Weights of a small transformer language model: width 64.
Each number is 500 + 50 x the weight over its row's rms, rounded and kept within 0 to 999. Layers, rows and columns count from 0. Numbers have three digits each. The size before them is the row's rms in percent of the matrix's.

# k: layer 2 attention key, 128x64, rms 0.16, rows 10-31, columns 0-63
# q: layer 2 attention query, 128x64, rms 0.153, rows 11-31, columns 0-63
# v: layer 2 attention value, 128x64, rms 0.175, rows 0-24, columns 0-63
# o: layer 2 attention output (transposed), 128x64, rms 0.0933, rows 0-24, columns 0-63
k10 099:491559522510460550460526543564483461545499416544469489471503394450549560464405564492417496457517491390487555581580538387468531572481594522491434432509538559491543488468447488527534551530479489
q11 116:521480554456532474424463540492564576485517507488507506500560533460560462478490435451482456490583390367544474471500462490513501535524575526590527501380548541546516580597485473424509511452480585
k11 109:571502465505484533507496526506468500568523424484496418442499497494466496394450517486582495487573553541495520493413446489510489478606557455489494585577456416527407466418435562562479466520590587
q12 111:535463467440578457430468486459459440488486414557485618580484547534511455516495551469406500471542589503503470496467522472406484575544495585553494530464512492528458438533466401455465419595499468
k12 109:525496460505558502522497403401467519543521528455497424498527481564537539458478454519589577512494493441492453574457512404591463416434543410445524563509470624492469445500458497477469585496559492
q13 113:443487441516487577442482504484446431436480385454520457487536517421651437441584465435548527465488538484496422483463476465541500497421409510470527530562503550563537471512536445454453561462526513
k13 108:479484491535411557511539382551477471537555532553473577454385494542483550487520520487491554503462488365443563597450496465497442473465533512537464490462493442538397505455577486463416438468485490
q14 110:562580511470546559384543503462533578452443500420443422486457468584578546549438501554531473490533499492473457472469428544484430541424431573550426467491501428486452458450409519492456502464481485
k14 098:506462530448402525496477495494436448483514494550601495537524421495387508536560469511505399566560476520517503507504518418501499485617483566449514418478514483543497443513448495408586556552570419
q15 108:511467497501430508567509565446511503409511533388521558465476511476476533479503454510496509553533507463581502448457454530384486475534599458466492554626447450482465464568364443525424496479482532
k15 101:530640543498501399546445482441553544419514566582466482440503548536486395506476542432508468498512495506442506406487507446482494529462565616423514488505580453585447527540508491508511480521550474
q16 097:476453483390491546427479500543525504493480483503506507457489564473413456428491448550508488484489512557510511515516443395586522560467575449476576476520461572486415533574512548402547482414547620
k16 090:515439423501505442470512476494454475549522517526453499377576521580520512382507533475525445572417453543505483451425507476553425560549520542419474522532574522540518503447428494595524410477468446
q17 117:607501529500437529493485509524486474529516504502546560516524474492423528471468441448458495508440453487524433530497549565451562435445456452486471488399403383540554589529442576461485598555478412
k17 108:546548439525516529517517551579419542426530510465499575485472579470493367568497620490539382546493569434543502542534521483544451504487456485391515546525569506482490521498515548462519596479490478
q18 103:438426488573500502465424552491469557488524452500535488461465513482560526553456585514445537413534533443483502435487586481458544612505563542516533502598534580372438506475442488578527540485472554
k18 092:524481515535511471534579475402536560501487484569509456584580441475518550478506430460440530434528460503495397534540457576554410419425489541513532519449453443512540579549482474434428434543446551
q19 090:552556465467537533506511420459598482520513469574491485481545561563430509533555430565563461576461512472489519583508465594445551429518539546545444459494411528548588448572555528473562543458518438
k19 118:541544501419598561458544546581432477399486470500506548465546513554502473469512532486622448538496450495464514477476503368532626541574468527425463544529505444544462463558551507509536518498444494
q20 106:514495614486524505486480487452474518456482592566522478497609497461527450497401577521512388475465518521437552476560551405516494489489509480434636494558491582505438549460578492528525569480476486
k20 098:506452524535436483502598584494582544531535463502549492552427532413522533551610460532493545471499427411383504473456528541536419441436482468490431506445529555441538500441523509594490484521499450
q21 055:491455592486479523483539591439441534540571637497533527499485458396544462495401554442518537435562476514441453527513545405502458524555494536531571519548533572465444547436453508448564501484486486
k21 194:501436564576437446503554467387510535568489477548493479497501450438550555525502445463439583445493500508456374461516486567479341481436516502512533464496460539453454540431436504464479459540457491
q22 102:477559423533493463587472452531419469499524426493516400558463472501479537448497509518427427455585419392476551456533426446499501531430507531504520550509464562471533430409536443532525461493397507
k22 109:536477570474409523479508529501524469460505521492460458582447570526593518528513448509395524429581646512503507537505520406526461446450489529509523495438456496507534517492403526463484380561503579
q23 108:604490537423484464496459466564487500502554485467465470516512472450457449492538457489552479547426626478564526478473486510508486464503504501551437486446616484400418386513522526496615601457508490
k23 113:483536549574407505557595454452507425459428482497457484471522448549507447442458440499517453520433419622500517459499510521481503454425589471587562516445480439472573510524512525416487441557478556
q24 104:574486468553458523462518546575482560453407453507419530440606533596582555490563487457556475532541466526471546491415506480388547462579466494468516491578519463478513427442476513439458444471544489
k24 106:410505465571445482514486384445566482523549394630513474465460528442479553480514531475496504442491458491542546561546497444488553472439438586524528459536563524492513541456535543452563380504474546
q25 105:539454586578477523590568482506424585584516551569497591441457548457565472535445419432449486461469438517588539496497447530436482484448503541469496463430475426594461497470507452514517505525498444
k25 104:491490641471516426494537462478535543477470556479477437550511467557480453460509615557583377566530491525470479587556464530519470520544431500455525514560528501501476413513556601561490485420493495
q26 118:526525533517472405457586464473512498498543371538448515533537447481487581444557533500467535492450456459502597546494549467403464438519474452526441402578465506549520499451476392535508506438426447
k26 109:442397471496486448490541532453443527551511502469514496475418510472587473550512456616588538429454571523535590533628482486516555512477510572463507536466566537571509539607467488443462463501470515
q27 111:466442479498531509496494581505489503581506531484501505411514547493560486523543476521558530581486479418414472517575420433561488485503564496499457497535471373455402479473492595575560394555500428
k27 090:480483440495470551470422556435511519498474529556539413492506430478472468527449474467512487506427516578474463501551619528612494543554487514501447540589452458487550485495635529478476439425490386
q28 112:457494519528440597467496455512508532463586496584499544625540494494412514479484380512519541519590429441524488518524548419565468455507461507526542518448419411473534486431519447519448577557473487
k28 103:445481385574503525524532575489559446460570507481465483509462491468528457484455511463362462464530502523477588496508502488484439455545432443496553680508542503451481540502441497585542547480464473
q29 108:516469553496494541481500449447541533449519480488508530546441536541520544505525456552563496508418501466524492473430429482506522530473491456459492412470577519466490497515590354512613410549661520
k29 101:394564485422464400471560511513453473539451464429523442463508412455567524564467522481494510534531367533546501475446488438585414511518449558541531477503448530487484505459558491472487391498501580
q30 115:519516526473491545458593436468440515415553487581521524559521491439468571461586524461487439569614535502485523504425480549567460401465481438455490567548563474472488458590442417501514458507497439
k30 107:392518544517445554532471584499515502485496468536484488358515489476488449552467545606458444516474456509575481403503483433482509458497526590478473602397519555469444434494577519532528552507551524
q31 112:523557538457525490432504451510450495568439520469583598525508558462359450505426510477525524474545486495538490385577492492560530487417465549423489434458570455517530428452496488475442466426481442
k31 113:546491535576436494435492505483493491435486436475522486556446475619653461569524465491466440508563450407500443572526521589489540523574474460487542489451535502526497492478562450534506523513584402
v0 113:566475479433431530462516492506574481386555479444434527503518374496533468482557463374481431406510585481605559500500495499546489478530501490454483480459423538553475439513476471462446565516510556
o0 107:504520584569523499521531421466459455497535556505429463480526502569539509409542542533410591477500501539503482528467495501456571392434518457559530454506387440546533539544517462424451480594587540
v1 106:389492530500473402524526458495375544483420500510479471460531534539548502491476425520492500469468460515513577456460540494526487458566506460523469593388453467446530521467526609434403447431441535
o1 107:538486493556467536455527591526517482566492553529552482387610508549460583457489424489462533534592469546454489578563539421510438473465508551482495548505472494457496483509503609519509514474384598
v2 109:540537595593499480496574465422481452444521476494456459447527474410548592476514432575596481517508374522505565507477462533486512559603544536478531535452449452508539590546523459496555519509521549
o2 117:440429489545465510610483554503516503540520521329485625465512429465446475534445532548503625452518437510486488600540433488503432470517451430501525500481529487518525522459479564537513475498462534
v3 103:533449462385558533492494564489542521573531386539547510498532459470527436480537568391567481426526525446503467518497475463520557470440479440416510514509463528525467461482490421433494543559646481
o3 100:465469553501461544475545355519531453431515457587404528451480535558550452514562553471514545465505502448597457547454522467582534436444494487535446517457493498447459534516449422436502435487571417
v4 093:516430465395448532459466460561537541449595580477461500533501459464551490515470501526490483445477522485521458407528612611451586502454462544616505565457474527487459505593538520485510568443487468
o4 097:637487535452540446466506508477541518551486559467443464514532527535546542524522444506412512456601584504482591476468550563552525457567449498542541502550477579515571526547482442472447537396486596
v5 112:634512520504491568556499466517562526482411548519530509473390518428488525493427505404580464495435553481539493480516510429518444502514471497507556385436438448415619492479512481488542517463522462
o5 108:560494492489505454474451551523468501539516436541577645548433512531493570454554478425441467505466482480548508509411482454508442465416479477608525470374475484516586475579480479498546451520577510
v6 097:436420448436513553560560567465418426528558481520439447446367484513438444527490496523480451515533442477571531525546463430450457507430477445509449498496409444492492449530431553488485527538600503
o6 102:438454521549428501537509467506548411428512538599479411513468506615528488532455479470494488532469471504493531487451446552443409602486557456525458451485386535528461500518545552444439380477512503
v7 099:609474429558442420569379403426495584472489528472433497564528494439440482529477561577511483462569531535481507435528551494478465487464441441495477518532487459423504519582439516524473501496591493
o7 113:453558429468503409473508585461467484466546589540480451635554547491440465496489462547466522421477511527468578451452506490535462468486539494507459541528508631472497517639482483509580471551481547
v8 122:527451569548476532543439526541423586489548384415482539440500513537489413497552467520518501546595499541494485529516460465564487475540489503445478540492531565465399454430392396427476477452468483
o8 118:473566509572495415477462450528496525520547406481544478457546529576534442426389541529559448500457531570524424445530405405470493457482509450488450548611457559471411473482458480453492498522471473
v9 108:519624449472463600497589439557582464574485505493461547458416551491478465498512469466495553468456523453529485492496403507464510547420526532457569442542431443561442418489507577503482488592518547
o9 118:498454502493553500464562358525478460493535496491464475510466550469505561513491457453574531557512430508496471513472552488495482547552502534523541450443452386623518495500511469495393477560546334
v10 107:540478590450534525556565467505446487456524429490536474500551529501492446520513442523438429470527646444487397489496398503506449570551494482472449519498543469580500461411479523420472569487536600
o10 107:510552506480443500473544341536472422457516481475488412444549466523466512477522469571564580546471552482514564538476382432551463446529575459566488488502474453500467388519477539488499524442578478
v11 105:579507560477529581570416550492421413542448441523554492417544492469422572543516481424560472449511521472522463586520577487544510481461445527504445487523483505568509417464567447464536422499486594
o11 102:533544447510470460487531402543584570492338463527511538499473525484482518472599534581528493548423501480550460499402429508498494538413501461490480456472418456515475516460392526579512498464527549
v12 099:575537454538539579388450519496502535439603575521418454522505503456514549577570505478535455497461469546518510521548602490414441472422475527550453475544595461530565447470561554482503541537545498
o12 100:550506413400495461474485455323527500546488523406479457580445463509462596480562523607471462533493513457508464534494483614431529496553428498531431499494482558482506507542524484458486510488467464
v13 088:535488549513463630552482480421615527571500548535470451543484544555546521546498517521454535548428429572378546480493458537549496549582445500465516564483465479465489563575540569453563498461518525
o13 087:481450447513512492438485596492546470517528570454528508632489506466475447402499579497513538521547492520584507481531434471658528549529453468494561458492574563565511462498544588475463487446454546
v14 101:475578469532480567481532480461555564480544436536476560566519462498487444540487501523510440505561514487572535543534467585569430536583553548532616424520417432558600487549498444484496499548578435
o14 104:434529475541517492501477533499485442426507434536508531541508489484542479596471499456469501530404515516498536532491489509549540401538549513607523410446438535538564574421532517435530479554476325
v15 099:567480433509479458555449446482553515484556486433516468449513550456447472533463571497596441514482560489492477468552539531530511467430403567515535524438468493522502378450484580449573455566370458
o15 096:532570493486536411468440508499565348494441486439380519469553542539482531444529484504468493524465563466529516437492515480437437517481429559567539431551526586552541533538443470534522450512601510
v16 108:492484504447453477544570440513428478553424543438468538568578437432525593465508534434560521479536539431494484529551487477580543490409463555461452485524459530568458524539486492347568443494492469
o16 112:490522582568488526413452425564523520423527536398499465450509602432473495528564472495475442500557588515521522499420529475522423484383457477461509493420540466515504543549383450494479549527513464
v17 108:507530508528467513505430466564446513498467403495490591356422490473432492428511440507546449474530511495462444488520546516424447434487554449543458487476469538430520521559517416503500575369432516
o17 109:487493485523596451450505498496532580594475391514548558476488463541455518513485411540477454466509456476491533448439438427432508458484551423507513622496355534506531475492482459555541477418457533
v18 101:593558477491521587536574531424450438430521545538510484526499528527461540551498560494546561575476495482470486411428444547558438511465555536567491456624474475500537452530499507534503544581622467
o18 104:551526444481417538601513457385453467430501481528488527566504585460501503607449551562503546496490447494598573501513430582520449582505539498576515443434498480487558458504538501549451512528531428
v19 116:521453436483504481563559428505484549571391479477499497435417512556508453392606439421535465565501391476395484520464464520542493517467472475495491499599526532508466509516418524493576534519455462
o19 110:471449543543490441481381445473513495484512396524459526550482512468432432488565438467511430561530423575539531509570438501415512528480513471490584627495594456560497484497469518450480418513450512
v20 124:622488507536526480431496552510493514475483525525479378537491485485500372514494521527546436522473606594565496473440485551542547569515445512504524576572499452545511439522480505457548560591577561
o20 121:499465500502446489562459438489408442548501504500456434527531482496485462545530540520557587508459514564545468534569575602597478485537458547658447505564491481554501453539406517417509470508543548
v21 117:439405535419544492520404591500523456471496509458376531481499450470541480511513459478548516544462491462533516448576463498538540470411431561618558528536465452439490439473492504595476482570547549
o21 117:558460454524439455500508510463524473421415494556452561477559491513534492513438492497593477448530487541469543451451512555481488506516410527534457446523472427484487616512504466468424466477584682
v22 095:552546491506455402485520563518515508424501536430517462497471513526446545526523557449451471419574589472496429594581487547524526512658478483511494607469458514480504402503446570527474537482535480
o22 101:515460502524497481496530613574485444463432546487481414444474530498409508474460515547499530496544562536521466532445431508454594482507611479583497456593516517462648487546440482549541477493578485
v23 109:451503497497570468559521447434474504443556529563500518473503465487599461468520550473449520471553510453534548527573507447504449594493467591465557476413635509534435514540488381545549486487521397
o23 114:503493605453518482553503488532461480407547539479479532447420495466562487497487508564406502511414531548491491475486431548465486524573510520441557511501616590494460624527574490429588561491530553
v24 096:478530550419483459491418481553525497479448500471570460470530448474387430550547447435520449463511497405442489540518532555465458497427472490537380467403437462470546461501495593520498451446508596
o24 097:508465428389476432435503532558617465492435512468479496496581500535433494418570435484458470572558495471508522483427502486442515502373575473581514509509408426523477537509523438559513464483491521